python train.py --vocab_size=3800 --norm="rmsnorm" --norm_place="pre" --rope_theta=1020.0 --rope_fraction=0.5 --bias="none" --parallel_block=false --extras=["some layers without attention", "gated attention", "value embeddings", "an embedding shortcut", "skips across layers", "capped logits"] --init_std_qkv=0.0352 --init_std_up=0.0503 --optimizer="muon_variant" --decay_fraction=1.0 --dataset="wikipedia_en"
Each number is 500 + 40 x the weight over the matrix's rms, rounded and kept within 0 to 999. Layers, rows and columns count from 0. Numbers have three digits each.

# layer 4 MLP up, 576x224, rms 0.0502, rows 363-383, columns 0-223
506470503535545466501525461570521478507486513541499412500453521483477432457451596490498506536477495480499517536595532492484470466557487503480490512535468558510544463477499515561562511561530571501471538455460510542484527560485468478544438454459531522518426572520508524529436501495487539480556468507563501500469499535528566511476583441543517515548485453490534444521468496503529488517500506576534578555525451457434533449530533529472514507459562559549553495499462510474548495549491553490454556451507478610490573507492528489481523509492477495442551492433509490566438462535513583572488541464487433517452539500500444473516533553495455445473505488510461439544523529489536450496574
450450469526477551479485475453453559495496424463446507511531485494447544490502489583581558501505456565482473461520499482450604512503541448508474556485609484522438481539494471500508499461463557490547501514486553518517574503551451469472511548529559509544501509354546440480432463505524546501487507473461461487427510410547461512462520514452593483451437533512491471476483481440471524516559490507489488500524417506489475448488508553583499481548500517549504553465541494521494562517587479497589469510541492488455520513518558459446541555480546486513543475501504432504421461512476437484499479537469410480448480492459529507510520467535485571518489485517463501511517474450498518545535
512549442481480533415476569539492467468504432514523547532472470471542587487500566461467551459493514506479460457437492513490501542435517465662417448476520516570502470503477460519503427531494510486542536507535520489429485532522530548438450460511543498524496434494465467443579517559559510495484461442477546469531425499547479481461469507468521452511430478527512494520457396462559444551486461505462543524509473449486576470542469426523531512495535568507554509483499505443495537533531452539480484586497485515477422464518516531470512478508496501443505528550477534491465464483460497461501512429555469548525480572505424493438546543524596501515482471525546445450566569503432551492557
512506525510488443468568531579503421578514471546543462618478417473485492530462416475553465486541510572559507469442482508489493550540452523455434499492433498519399493533445475508491455495518543494536560508512529553487498441475544569552511542426559577527487501512502457470534529512640484471421447441447514502536488459456530532552516532527509501578500490499460513495455485500512482504508488545510454454459565512493494478486499489495460547441554508589461441494474538464454507484493453471473465491501470543463479508457489443471575581441559557490537581477499549478426586460486529523449462462482550412473513505580491501546515505565498484533560462517508523413523442509511531506561
472504513494487511538478538563436491525491507467469564511514505524501516491438525427503478510449550493523533597525521475412466459487472476534534502530505413505463509547527507511453577526518452474571369486448534465476519492439442478481618547492491522542473519462419495513503531458520472600561451467513499486498474506548493485403484498492453487494498502517466560511476478503504513429451537512567400491407522527504516508501467471475487495487623507486491468463498519524478548479476464558562562508499540431451527549532524451477530530473498443512467538436533497538477485536452540517548525534471545501434487441524529494531505493496453475496509499480549571483527409473545530463414
532590583483502497512433538504534528531466528535438490601472516396436529521422531460469443528550572531521485473511546464532457520500487502507521490490514424503461486512530533503472438518448477502495517542510431507525507573531564512438427552483550543524478472478504465492468466510533500470549522479522467555460485435551477474475477636518501452525427473539454560525482489490539534491520480521544468469453519515542539482589515548516519515481536533482552470529512510479483465455484478528525543410538480493439566444486515551524477566577471530528470425545507478587484477559505516514535530477564562503463501561504479584509445513559502424561517486530511467471494478436439507499500
504492417584502523521527521541488481436463462541446571512582501570402415519532534466485480530533506542522489468503509549507428470478467480490485418512486528536440550571506552511492527454437481452465557580538520487476454521498548515475519506508555517461554549477529521498551474453441448472448471469527487530457519600471492482518538542465444511454495519539522534448558477425426483450538449400520526538550443467436438520510464569498549426511527501455505467514472533438550469530555504493529504499466498502527524500462494505529590556548564478495483526532442393574526462537512515495475470561509459531593544506489568471446493555547407497531505545497483506570481418485512443491542
530491498484444500456462538597510495485553512583448520449508411487553549553467524501498567568493517539494549580533435417486512542481592469526511477494532487503586471506492515487518454469486449486488454424564489440411571502543531518452472568479570494501459526449520488508528467440420543481501451454492458507518456516520527468520508509488547482501523520482550483522537494535530493508426450425494516480419523463491493463553556541470441497479460490446561463480520435477539504518508540530502595532483495504553490479464519556467470494443560469465555538495442532474452468493572455479512490535542483459525545499454479495478415509508472516465492518476396509503540583416452484493549
465529408588621486549473467514512584516566524464525511483535452513471445530535472541488541520386505525471553619520534508496513480478536502499532452493512465534482533464442463531431504451479444501513567456508500468437522454558467519458519520514473521522503437523476511463438488564484414527599483445529499463495522488535533514486520481483473460469589472558517526534457518523553524510492406495466595528470425502470549434460498495526485459517501475562452458442504476509502482456520538507437511546448432516474416510449466476515516493504465496465457484406468522490500454525474457546477507519479496473447456496483473500498512510475464468419576449482421566493578494539469491525451
528460475546418434461519593489572492487514495534539569526485444451476538556523530493523507481515492535584452459598455568548541555604500372528552473549542473535449488497512473421457521472494477505410530528467460513535570483495539508527553535488485489504534557446456482472526441443466493493508506450483464529404489554508526523473514443492526497485498548465524562487466497520483539564478457551516488557405501530573495458528525450462468548501551481515462415518503566502550505492529543613505455501506465514485516502529560468503484453565533400566517497464487447437434516482547512616508556508467546504530538530467450524480543551585534481515478497391482484454452455478565516487489
496485475501513478490523469511453482577459519500492441433505554518475554539530526522488573514470548434531481441439548564531472458465484491511505476485510519556470428529469511512456517496517580529589516506615540539546522514501513511541455432554513434476514500499472523417473524541454560466474519538517489462494474479540529458503487488485545547550513560558527457460481512560448529537451404456444436574555530488454519529507483555541443433442410494462505488513580482515507514531478488523496506462483518495510540474472510513543522457460450509546559476557482577516511452497452440506476486495515481494507458475514521466494589443497488530499571519584600463476484427529419539518515
455555513502485479460464500482545487538420405406504433537493566530580438487535474440475529505538435490488502548456485573471464462411588499522531529476515496495486482517482515539525495520505529519520467476500531549454478503537480558485497533452502548521492491475497477539537508495532489391482549580510493533502428539485519499460518467421417513524448473561563534481430535588507541512529546508448504489519440463467480505478464475513475508585502446413542488505561475537475483506513514516428462554415500499429456471491456443478496485549523529438547522511472537487477471482500523463563418486531480482478529462532529468531547553556578504469531537440570466538474528567561503485430
443542524554577526560385414561524489482464504481465528465507494529497514580524523468493517499461410511546560423494508518535549532510534475578440454476435527529522521519446519457569534465479494478505550517508423479542451509533531446562507428434469515503463532542515457509596465503480527444478477536485509482513547439427530472460485482452495518461488553532479544556581425525441505512545472493481480456492538435543513567560559552523486566526531466495550450481514546518511503384494437501556545450508544440455451558504497485520489479455437538456526440457456478482461515499449459454523515526464423517520495487434432470557477505563516480400530533491475446479472493510519504544558
513633442504573505519501466524449480496516497528487433476518484497533470470524477540511419485557438549543490512454492511546479523534524542535496581498494552540473446537487508516550461459479484529492509393491518520469516541515433514502490491541446555441522579471544527487496531539468520507436485449470518483425503429505435522461451447442438491518490481498494511465465505538484493488489548478497551439527532494557482566560468497500567476463542514516505517477495511523576478469498555519495543441493493524525538475501509530430455493491543583446540468530516535460587509483501472541441519537529534497500513519572498465474463482563541495481445454542469477543484591432449468478466
467484545541491471529500493537461545522513452454506568531544516463531520535561458497533571535484529466504538517518472433587484491455501563438522512514544571492545569365549477497467514495473556535499427574505419502526496494443498494499451501575537470487546514456504501472550503405456493505427489545523445523439567510505489606586508458511462506521474501486509519515468447505545533498491483569495468508502542528499536520486505484538492559430495563584474532480537522554465520441452525495508481472535503497445529507440504445575530474478514581526582532525501501518559413518539450494462481536558531493539590454486522490471546531471492518498546544458470491485512509454454488521498
485486472420502483485494511452443435549529474445501507511528541479520512494495460465553477498538557613541481477476421512556503448454558496498466583493488508504466391496539473492484462612522460563424508449542516524510538473462501432490494477494484443516551469494519471474453472537401539505525551509475487472429512465505537510479540449489440571522513530525487525457548473550457529545464459492499571583453499525486530511506458526475514522474525452428488481520492492484510441515543476515474510444512499477538524476566420456532532515502544430433429484484515454505515520476470460445497542476519547478455437521472472542426519535527513515512490499491441538481516487507513556480482
469512557444501453501539477462479476530530514392511451451534522545577489511502471530605519553460495486419519459516468458560526551578504441491561439441463485567474545532422478438480510550473419570471546461578533470516504483514461501551458562576474567565475547521516522445516515522438472537475400413500524555515459496593524469491457520489533467478410485478482464458581489460482568522509490491470562545514535485534506465533456507488530434507474531480509542507516469490418487467508456553469481508529489490608496508495479503451494535543486458487482440490502537521454544568513524529477456485472488573472493410530488474504525563538471612514482403478479489519454452515491506442506
539482488510444410602465518435481576509556485417578424523460504501488546454500513478472521472526442462523483479539386501544510508557485551470501507556481503526506567389451483465538475510580484452523424453497508494489450470516392526566488544488496479540483450455484542484493473508512515527445448571511460540535600555521487439570520385476534469482523496560470526460463526545481454495532521547474555528544463527488487515517537538518460467503493504500587523479535476505489472523517389511513526567531579491515458492557497530521524491546463472524476519408470481551620526514470471480470459451553481522533548448381484517494524451468509458530529540509479555521515471530528482515543
494484555514474423496567506478466504513529543518498542507500532465498466532488492555409550474578563562528502556493506553516503471467519496572463506480468470475550434528547526538443623476544546508549468563448488490457513508540477527448496481538495540521504392521434452552485539567530494493453540501474461488495612547477471489554496479499483559505475483423517531504536456525612500464454501469478419479522507558503468509462486499442429535485502502506541483487488514466504609468496496471495522467487511499468532589492450438478540497502434531555484516548445534516402552494584430494520539434492512428508495535425467476545495506544516475462526532454463471509496392508458517489557
505471539551487488475450446498562446528500502488441390508486477450520582470520561449466440508529540463452464478492487533473551450538519500504503507491601471519488472495496533479537441507491465456545447544465500479504489455536512462458521508498574532534566426535457563488454518479484557454510490513494510499448503539477526481482571531486460460481457508445443487518462395584522486527529480566493562506535459513537455487496620466539592581494547503522445472544495562479453471502599537451473481450480529511498520522488479489473475483450473469498454553532503472464493546504518493481504524512483529485534460496448586577522487486576482525464503531522492567461534466538548551509531
429531468514496478459461443522460477483529588575502516523447539492524497517607521513514456510540557424498526509485469450502544586492550453493447559544513528497449433500452492500572495498530462500530516426456363504519536526475450491508486469439559451528454495570480518535414484518519570457450423450575583534443507509516545504489450456497511489524526511456505428549554481510424551441449465503480509528506524551491512469567526490560509515468543486447497445446475540509531518508508513434505578551474547402517390440492539534528564486552460518514544482508463504502492500495584549517459489514517507518521588513491470544442500507524478444558447517481504479452421520513567551528506
# layer 4 MLP down (transposed), 576x224, rms 0.0503, rows 363-383, columns 0-223
460439462487492512561545460534466535451512510525492497542486554502481429495555504494431499523541500444441503536438539480534494522497437522421504506487526522434520481500438462408468431555509585480445494498478551556491520447477502523465473487518498470545545477429469479512485512481463549486512528489540580524533489541495477526499512522443502502469438541533507526509509483507512453581467523528490493508459490489478500476440585537511515651451501541514493551461506468505484498553518503537502570362469468484510487488433507488473484423475518523453446477547512568522474501484502512518476460561513536492493419485515579536507519441464476493542553487456515513559495527495493515466542
518494518513516573436533487488433536545477553521495482513496500549463477431537549428527499541463493467522505541466493511547501500520523553477522525496434469510490481534519551476488528548563541465519459412520495513488500446535478475514529517505474411526501416502523408486534511427524564540511488451456448506528523484506446487503514440478463605471506503552559485413557524481513458529485533521525502479510485540437467533521493524485435421627454551512496519480487506566527565471494504467482525540488539521470530558482453512494404581493504407463489487474445491501579425486489486529499521451458520535489550500511482501501502552502516552537524523530558462578526514475533514504457
513448544447556493535494491495555529541506461549498551487513546469499431528472577450473503518486519529510451478473535512514499475596488418447492515466462581498376514486536497495449496607474487607389649518405545458514485449514477486513546472524506509572515514519466562538454521433520472600531504497522486484537467462531497455540504500469486470554518450536566481514580501483531482571485599496499460498530501457459493492466476546457526496448430492517482528468509456475409483566468567464498512504453539548499459568518494523510546492479451552494500490483488456561495485530522492521507464528511508514558473455479572518461487490560470415458500456437504516525517486475453420498493
478494534515454455567580483520495531481504450551513595562521542499540411533530485407419527490479518578468530561520474524507536490526538526544445479440501435527560533463455427530490388484504539463491627604440522572499466471503564428582508488549458439482508418479470490504563479514538534489517482541549520513523621504498474486437430581513502498501561545424530501516450436584559450501499484484544541553515519507509518484527498486535467587494462505377518566533457482529440491502534505500468475444538560497470555524455509490509486488465443508393525528575455587524557458473515509452450496478450483504485505507542458578530489494543513471478454514505463533550482585484485541470528
538546482507487567438515442580567505532479487431510495399527559495474473478556488502453516476531541443490584520565505475526458513461506480482532509539436545527461554485536554516496500483541457557541496589510534474514505453551546539458526467570518549478565542486489494436512404501481422524493508483516451540459549460524466522479479462423486490521508525531529516487543535474467475466488429534496436515540459385515524577624531488550495529517558518529479481487522471529467435513507503576517498501490536537452436528463497406538461460459493523495497547545513467503543480509530492524514498530485489510546515489504577452467444493594521448589526516470546455455519517494526455508504
487493544479427472469536500472495481473540471497530413481446496436489569436476486473474475492513526493464426525469494426496530496540513460517529503372488456502497579480480537542506529533462479515486530488461554485553487504542482437455514508534503474517426487469491479476549457456482502478496609479418421495494490462545412559529586504544481560525512499493557478504460456511495500498500439530585543537466410488497503410435503494532492491484510509468497486549594539514435463543562470490453529466527526501515483486430443512478497411503470502514487498437514508518476480516472525477439494460467593532423550586460531501466495495526504483504507506506474487625568545547519568483485
497499463495494505535460535466462503492473495512461514455489472450436438561513487498543397558511455576536466467396475462493554467486470434414479358496499462481541569527506509477496535445546409468482562463516529452476501512530518494455570513538506420514484512475483514474438507403504498524436497545481491442444506502546549463509492499453487559501493583495518511500527525525410445510417517498499541469513521524463491489478439481497456435501565544426443437574436549427498511503540444534468523467529622473529488515414547456565534492438481519509519471559454523491528518516474439518476555531528489530469499526478549427513590506542477523512547469498525494511478559491561501428526
520516471473534548463477448483505373433460513496439471510460474517507489475490498477467480543526465478542547549521477510483537468567491479517425509555507534498566540374484500514496496444490543547538471605515496484482465495538534487588450457487432472555542470556443544554519504561500519541485523515490430473519421493525459526486511480481470441498518426514463562476522561543534541490371506503541454548553491483509573447508447536580514484509530477426515501562445425503506533495489561582566535576458494519509550478518559530416550418452544474501479513444536476450491498488544517525455472470502445489490548521582621405453515469414501599512609548456432527499516516443501465463454
462468459538445465475479523481487486545497574436473593576548565447513520539509587512425531514512420524479469496525578509513494485491468519488550488554516524459464525444516493505521524495502509472483477501431472470494518545483485431534485511497522478450494437468513507472521454531529490515470514547447529499440449547445498536494569586460511500467447540538476458521519581508516540480531509458538570504482526504547548507530386532481580482466564481447500536467483473582535554599486432427484512598510477453601513514542535466563516499484490465534422527515503468508484514473496460436516478476588453465542544397589430511521495474540578531532428522568456541505542488561502439457499
462497503542517453534474493443506512506493496543471458503575501510454554487513489573492513510533559496458598457507456536467537528498505619428506488565613472453372478423549582573480462545499427478558455510481478511481467543500482496542471549524499478442487494445500570502538422486541460461456521594543536447483535482487516532477571523524459502479488446480472495479474608506526474500484505604507512454499563544524556458523495462506479445524539512498529529506466534624476478454496491501527534563489430505458538482483529482497510541507596451557491540436532490476548451553503447472500430455485511530526500570452481547513500535566517553443501556546510517486520494514502526474517
477461521458541498490508466511440485549535441457543497432489531555481461498447513490583442534492494524526451590472492482550494397486480576525418423554435503581513449518540534550543525516566453440475528531533519521490481463503440391561490591558533454476486467585482577490496445488496481597498570534557557523490483478524514516480542490473473473526481549508520536530456481536475497506558553460538503526545471500455551428500464516431525531449518488489541569492536509414460502496534514490515461488503478433490448417439510501484503510489440490521520435522483571520517513550450511403532490523540564503427552470490492470469516489487505493499604484503484558444508539551461475550427
567483415477521484456526483488541495457525521476536489435506520511442521484542444483423485547582489440546513524427491503523576431515461488568491433466566527497425429535558509452493466488583481446503537516504534551577516475490428580585490493565504538551512553566531526535516482532458553518546519448488432408447455495485448483513540443540509463497514546473522467544474528538514437489541473572539534507551523491464419512579465388474427475469520461496474533506543493572496533478523513575521566480505494481501486558484495499488538509562491441489517452516505475570515523485521449498538505476544521572446520512458447570553462487469514509508470501505497503495506445489503561431553
563533508507562562493513577572478538508510532487544515559450514451447422545559486526425538600482537534480524560512498437467561456465483542434513494487514487512524434478497607455445488508394529487592507425443493504558502506529528486517508436526441481500473437494530557470439491519518476480387497461498533526541459517475465458512572457522478533515419471529553485486468521513448449563441517567509543507471487509548460548625493499540469499484428544452510504490470597496538524503547503549509482567479516444430448440539509515479487551431549549532527516459528514501443512473490437507446468489523411571496494471520492522487462470481450505552464498469545554535450506536464526424509
527457518490463438435479516438496474505457494460415485524550511453391491486489455469470499431456548527510470467443473464459493500508496484404491505541515432469480531522515540497550516551475438477589475407535515522542461459561528552520481528535491471533430501534511483496474467485435480529472515536581525554468537488498574538492459484535547525469492421437534499443469546536526486507555503507526493431535471482475492583453441562548473462444500451480495520520493500459534494483582534437484535472481545518534474531407485465410503454453508491491539444464571492483503569476504460498589467510520457444490447466565530526483468514506547513501511452564477533437474530516534492482534
550495542449526497554432518531471497512502508549553527495501540431546483466525504561496473623445537510500547475463442574538531545530565542563501471454530534536551490465534453499445481475532480522551511478482492500463454462426437539524430468425503562472458504472555562443481468495496530439484520444457474538418567508494516427494471455500374447503525514488511548468466480512489480479435495554509563508573529477473490512539466459536392444493498579554516505449476518490545506466504585555491514485500606529569577478465520546503473542582494490493464535531533498471596552501523491502460576451491592555464527593424477514563463503449535462557503587514536522540545550463497522503501
479480485545468532491534416491503503510519501533551488470528518469490491450478443518536504469442498532496545523578509487482455490505489492546528489521544467432599504470492484459476536498538404561516541479407504516455567474519468537561491513521446473503478521547500515532489506508489540515509532420492459569479526596494491460498473502538528522491465497461480461524538486560472505529493514506446510535493505466594491532481511450478478550557475492483470508446416558500518497482461545498462426462513524501527487510419487545528473504438441493500498540506529502570578563510460466478466530520491510416468512565498443538525499480482487473509574550557462567499550536509465543525476
453485520448428545526545525473546470488513481485512430531549483466462507483550437456523525504512457526470485478524483449513580565420468507518529499509505542487515522539511472441493441544470537541489540521477487476537429442497465509476532467504548478493513533478485574496516552536433511550559463459479534517524525448434513506574515431499453528476505488457552471429470448595456531449499544570507470549449513531490561484550512416411476513506420437489460512428545472478563484533504493518562495524435516530476474444506488532492540452469543464464498472580499503557436458464523479498396519508567551601486473571431444549402552497499482487497511551463485495506465480523501507481502
537513506493529474475510485495466530409496521535518546491499482456492582493489502484515494474458480478476586499494493549418477502488537439465582481476460421455471497562630591515422470555523466556526501528531520522479512517533476506436503463502483447515518475517438400556538557545493503501515529528469481448493551494505533472408519468525523482535584546493487489557536508560495512426483423527473437502537481543486511489458571500439534468495515446493487517476478442477485495456551444486475474526448514492485564586507522488591500504502463452457544426442588499441469494436517479478567529519496476399491473530475470433492488480510522521466392455479478481499486484495497413455417
553570582544494473527500504506449482531502436505451493503501511569472494504509516536460446555489453452485519525490535510517520473467503420513508501555471546470477475479463504516514491509457466443493515532476547513438509508412525552560426489554495430537486529533386590462529528480502526499553510499463519503547546511559476469487440452490531465578515527483508468520544539509503470529498506500506528552476557495442478470546442557414509517486475590565416530480499495552459483483446475531505462444429559482490557431520494466485577554464402469551467574446464534480513476457446488546498541498558522508456485500548430464560510462434488552507500446545459513504601488585494502489527
519551505495505462484506509498512543467537507505456522489525463499535472571545569460571507544512442466494570532413527497518568475563468478492476516526538475599488445570493496476518495562504504556453557465472500543429549459573536492451567478509462538514504466454462500466504414464504552477461524507499570495593496403523474477493556458562507505543500521596532487370474502454441495528468572452421544511511466500432562502555498512542464419500479456485433467445495576544506457519520495483505556511536476464523509465482505528539520541565499494518462511508463494513488498552419485534503478499482552486459503567501492486538457528503510508449517546490425462472565530460506507475478
527486502515590470515480478497495448496436415456507563462523442530505512472527488488512549381455604537513477595521572446482509496570502504514466517540451456508523425486515483450500535469495483449519419505487509419560538443515493478525506503452463539545540429558540504523506495566526467452530499451468488482518573511493532535503473490514541576503514492513542573544446534456458536523486440563452632515564517494534528443506433504490505444463554616530482561508478555515541419531494497500499540511420542523538527476409485524512503416460542496455490520525470536430522463459505490479471479517553451614508494555474472583466464432504513456480539515473525573548457468483544520521515
# layer 4 MLP gate, 576x224, rms 0.0504, rows 364-384, columns 0-223
565549469511500435441485484578477471513484494393560415527528538558515457549503518492476481523427541453519461549533534506491419478508481534480570474504474510487522513518503477504590463503504471557463549541507479536465494539495562502494486469456479506493499534586459516490575533496433474503550464476546603485546523461482542575498434560563470545504591453537519501481550560566530467475440477527489456518435446487494546505510492472507511530541557426451454569577483429493481495562522486506543542496503516512487567474585470618512409504435513543448490468469467565482527541429450506481458560529497570481457529535596510454488550597486489435420502477538492501524568503514538553460525
457480410463501493490507565486441498481489487514531536469487476451508470441511487441504480460524557516578429436529466507502480539417501453362507476486518457550570470575412499415554486407507419559570492478484550522459537514521504494419508587548486468464500529439522507464488571481571551539488436547514457556525547465509465501415485513462474513468498484473460493511490499546505571480451470509549460572446516484477533467447456539523548532533474525542503469519469522462512493527496496555522506501539576455534412467451533450499471479419516467460503476614504518496528575498549505516515544402565537470510440461481466441476497509437545500424495498512569491469477490511474501523440
496472473515461475466515414495469497528480481513548486625516538578441515493477473525557603498511547496565491502551473571527559563508558428461424545561533477494473487454541475490514464543507472541513478493535554470438508475491510472558466468483527510483431547484520501529545539456574493503553495455569542451471483508421474477471546468462530580515542477475608559477498532539542520586537474561463523528499437438525500448487551563413458527580570498474521527535445612482453536458492458550558434544544538486510556427566485460472484505479454448509532471517479438557503534422493558545496445539467500528468483506473499483476466477477537546454519534544497546452579484510528471473547
514499500545489537487543551491522421538539521553511493530539451510492460518486471529503527509533495515515471472529560462516513479511465509539478549423560411427516496495490452466489480495480573511412538534427507524505473546543511500552545469423469510496546483536560505456493482481536498479533539471533504429512454503474611422502482431522542574502492476474471528553460489534520479501554482561482567586517483476508547534485461445586450498529453554527540497503509551475540462556508505510529420481458529532490437471519526500525570567532464498555472534524490491409599523493522511595446522502455488526510567537499517546506499415485496478470482551529535466571483479561512508474531
455504551502446516459511558449518563491464439423453492469523482469557463441529540477454442565476528506442528526482451521511519502538468522533515496477485554555510526484568402507468507509573478551557435442475513581555491464458482473518555490526452411575505481520503460504494498443476502500448481478435505465556571510560520527571499430474511462471479459468527500522536496512473458448529576503487496504516476477511469450405504491485501479495523401493539500509530509493477531517512527554530466523488518571541447503469475568510491477463546541539509565445459474480474545554549484456494498487535491569485566427411541534471519521479431491495458499506503459530444469500516501505486
498467502465452454463504377470493549469487487466601542444462436542517579488513533486552500454468467401539487543513468545541516528481539533456565504451520406517551410450475520462481511437547511541499444534446597447502552525473516437498531467549494601535476516547473466543500493440565448488561548484495456527504522467398496453484512475504482512527553497486542563515520413560541470523548520527483466516491513461505550494503473505490481590523520506463555462497525473582444481480542547508440483477498507446504526537521487538518486549513507511368515508507514599448520512514442522518423518529527540547480508508524494460499523436483535508547506505608517531490457474506516545533472
501512487473412413485504618511492464548527545502451499505532464515552487483490499543443533512527474477481465529475471476458475521510541462514520527491432529537576435535540480488554493483487437478498507523550465464584543519523567455535467487485518457462501619492453509474450562513465450477477469469482432458527558571422521479445415473488564511483509496435582474499496518546518495493422484552481586473477497476531562517532575506480567429456502539560454526495598448533516503524467583482534556376525496543539492422563519565500460571469548501452565502531507513517516491452538486501532515506551477524482529524540491471507426559465485510439543519475480486489551550434542543455549
550490467535522495494425584405508502535482467539502466549496526505497459500489485530542565457534487492563439475499495485536517461444479453473550528508487474554484472441506498481506481496555438515501494528445499543485597474509551414518483508494504462359508377538438535451420507477552534611542500449451507486462466534449513531514574470506519482535469494488425413520516521490417537462512488496494525527595545460551505522503474545415591525500524571458481522475509427547458511536497505522513529471504471519546525457466463466419571536501546471503590506592469426572528529510480492474492509507574567482528550533523502461501537539556424528482540523518540543489495493545533538475482
491506602466473456480515438521510506519494565460450504455551503543551515427599475454536484498475515494533431400448531449522506458425495527556515535475458415540534510557524554557488532505513498493450501455440506551474444531548551511476442488490597571602480502461504569463492553464499514486514443502431530468497463617457479531529527533498466446504509444430451444481483479510571467426517495437554415465413480456469458524401534523488507534531503472518423502439455433514428498616507527487430523502492469489456507521427552455487506564574500485546488453516469529513488484444529488532546531555487544444515550423491491573482540549495475520410481515516482495485523521490495509541528
523488531434445545558454535483511502485456498470527598497567524566495535518521464529532507443522473471483515515572463494526484504498462446582518519456491568508499435521490482486512503567503465453517476502464494420581461543575483574477548471474444575467492527482463495476502509479525433544549539478593518475490536453451448484474494538540488449525465502442498503561503510496526527495427542488503483530556538525461475459424572543437454561516553474491516518490447576518454469436500494439436445496501565434500512490448588501530457584534503445528508505430533534482455540488465537537533440521497483454462610510457517535528537537514460442494437434488455501476461498608553543495482
445530558470431527509547535482447455538495513491525443552527453502577489420543574522570518457431482450463456536531443444440448434492511530471482486519511560459526449464500454560437478507478507523498442515553477535460483488552479545485521538522538416479455452510469516493513486474527543548445500496580575483539437435490558487489485502485475534496555533486525476481514438563548494491519494537467490496544535544545491477517501533443555557465528557516595519408517440491495533526522527503544509473507518493486568504496505501560491477476509516517514518449535502457498497572478462465531572471559420450504453480562495460525518463477496486469524511518507481422438514459503469481498
457487570480486486505481499471416479489493564469457489522500491430450492479504620466499552463498455577522577494565507467495507483472506477458416498503447530489414484489493420451478436503441410508469536543467555404459423455538539532495543470456528511476519546505533455480545529489512542504441578512454472469514507415450544438491524479503563556493590528552459537556509500488504514454546441505501530536467420528496449518500450508494494498512545514497528469431524504538505536521539417498550540466533552505468557536562512525507470453530463517438574511537472444432524478556386474482555591512550431505536521471470507526517511496450498456539519528536443522531460508490471454496523
523466557549508548492506474501532462492514526525571610468556508502561556489455491467515546560462449490436496462435468459476531537534497462558534581463454452477489540533521524534488534504577527436396491540454533541504525506509527530510482529514484526551516525457456542541529490495476497448595483376460504516549454503535504490495525502491486520544514467542469506535481512508520520492422490537484554463536467539445456483468497540551470447517464424441425424510528549488479501529520417542492509505466511550610513490585496502506467482536549522412411544514446478522519495495449540470482479479541502479502487485542481570582493487526604497522522477454491486538463474534505544547507
545505397553543484564457473449517462487488475520473487554530472423560464507487565466549526494459427562496503500484512585485553519448542420596455523530461530554489421542480539451498451526481469491578470531432515506428506532460455474584536468482571553470476530489517552510469514564477506442546521488465543548488489462543467487524608547483464549432591495529512522561501531447531414458497528495463510471542528519498443468569476520493473492566539467482506505503504499400563548517492528505455509547526529532527432494533479474488519549481427461434453490543530540478503500522518563549494551451449518468495550553561471483523434439509503489488437506462555478543554540448558535501518
549572538586469495510546480548469513469474520513524460498512492525549487535519481549439508525492453437497483538551545470446525518536407501491478450478512461475526583508510577509503543463492509482504491468406492479461499485516535512567494452486516537499427544528510544503490567402543421554449502481470472508515474514486513567529451531479533414506498544506524475556481495486522436466472529480524495453542465545473480474472531495489485488537558559523526438471507482510488520458495532456565550576441529502455447540474523583479530451456449530608546537516513523475472474544516555536465472503447463481496558493512505481559506474519497527484477539492512453488513548534483505546545
496521539544522531545518500476441506510401446549482491473571505512479483465479437468454512514495463501491533508515453475543492438508491487488495446468551521469571499516508503507558523486479502497538511516457513553405530485492531465475487537412502505547547531516517540521478484425567493564463456434489525444525429364528538540541517511437419481479571470478489519458473516474432460519468494578525444470600482367512487463507450527458471526484499513452509555476540531537497441552533496512577511585491507477495520466532456476489468483509423482541471514479509554518553495542482552536438457529452461513545531482538467518483421558505489482486467465499502504485516497544577424498492
427520453465520511521492545527500513508480478491546496440528558435505575416552443498499496537498560495460425488542454476500516443470527498489475477580429412488492463541509453527490478490500424512479463500568434478617482528498465404580509489505498557419533526461531450461498490448510452526409478440487532475557580501538547534515523535503547442522476514499569624560512526506489472484505507599530488484532483522448460576513591478498433498464471480547498465523487563571518495539493452469458460560522512525445545476537457441507529442441420481546458527524480433487554526491499407431559553400518530491456480523482468497550473486512477529538551538554518526537516516508511549444558
533490422518514522483558484528494467491553502589510465473532497497523556500526482490560516476451443455453538441470578432476500530499490457518542468522502546508431455454519497505560464517450452467467468483510440524491438494490486537538475519484441517442526560480515548509498474516501571513582553609530512479452467483515469498444544530489452494523558521593426494493483488482472420497505493526513535524531533479391454526500543484496490530472532423482460516547491475520536368531425430465470509459519474535580441476484538567427471524562477490511451580442483499469564517574454484478463538558455467493432483450522459470499557506415539490524460475505502502502546558479551468500472
513467472493546537497521451469544543539531472450486471510441512479508533484497489426451457545463528444413516474544468449480495464587535439499525515515556495524509511430479480463511506461508473486452512450547497552437438494527481519478529494536582549535541504441454507500551523517423543486473472469491457506515517523548513458454513480509473458489517471484486478474490449595492556484496521468493512526503460578565462585477497440584569566513475472508443488480487591488568509452578565476479511490481567488505461492472497481431459489441496442472502459457546590476492526518612480442474507526481491539538483466408527581529476469532550555530516536535494540471526446467514535522505
513480432546521526427503505400465514514481532523500544473485565452452474545523505555560498557516491504434474528528518490532474509500487502430448475543516499389432442581478519501477478506551541426434501494535497481529500481527427415464458576485538464440517497536511528498501415504518576511461519453596527486497513460555565492528480510555560540518468508510516472594458441550483463550497460527533508394499478527484531497471511556454486526456502452463510527445514593498520534524415480415537570560448564476504484524480547485467513460524545498483566508453478480520488483457555543536436542515494532504447538466472438450448501510467450498525499514461450546476549532525527469472512
519568513545471545522497445510496427485567504533470521511470469565485492500443587458491504541460473499563515556556457522526534474575513546528528514486593535474541483567462516485548508549580485540563469513447572466531596496522502544484532511522484493497520450406548428529477500424464602527527550526473505481520505512491504496525519416484545556484520489487578436457448523502506499472498457419486480448484537534492457426502533430490554455517523521414511464468514462506475482529538523487496475547497525485504523552447498484485566466452520473491483512431536508530482501504521490484503474502529490560584458563486476508471520468514532523525494510546515528504429537464420494519546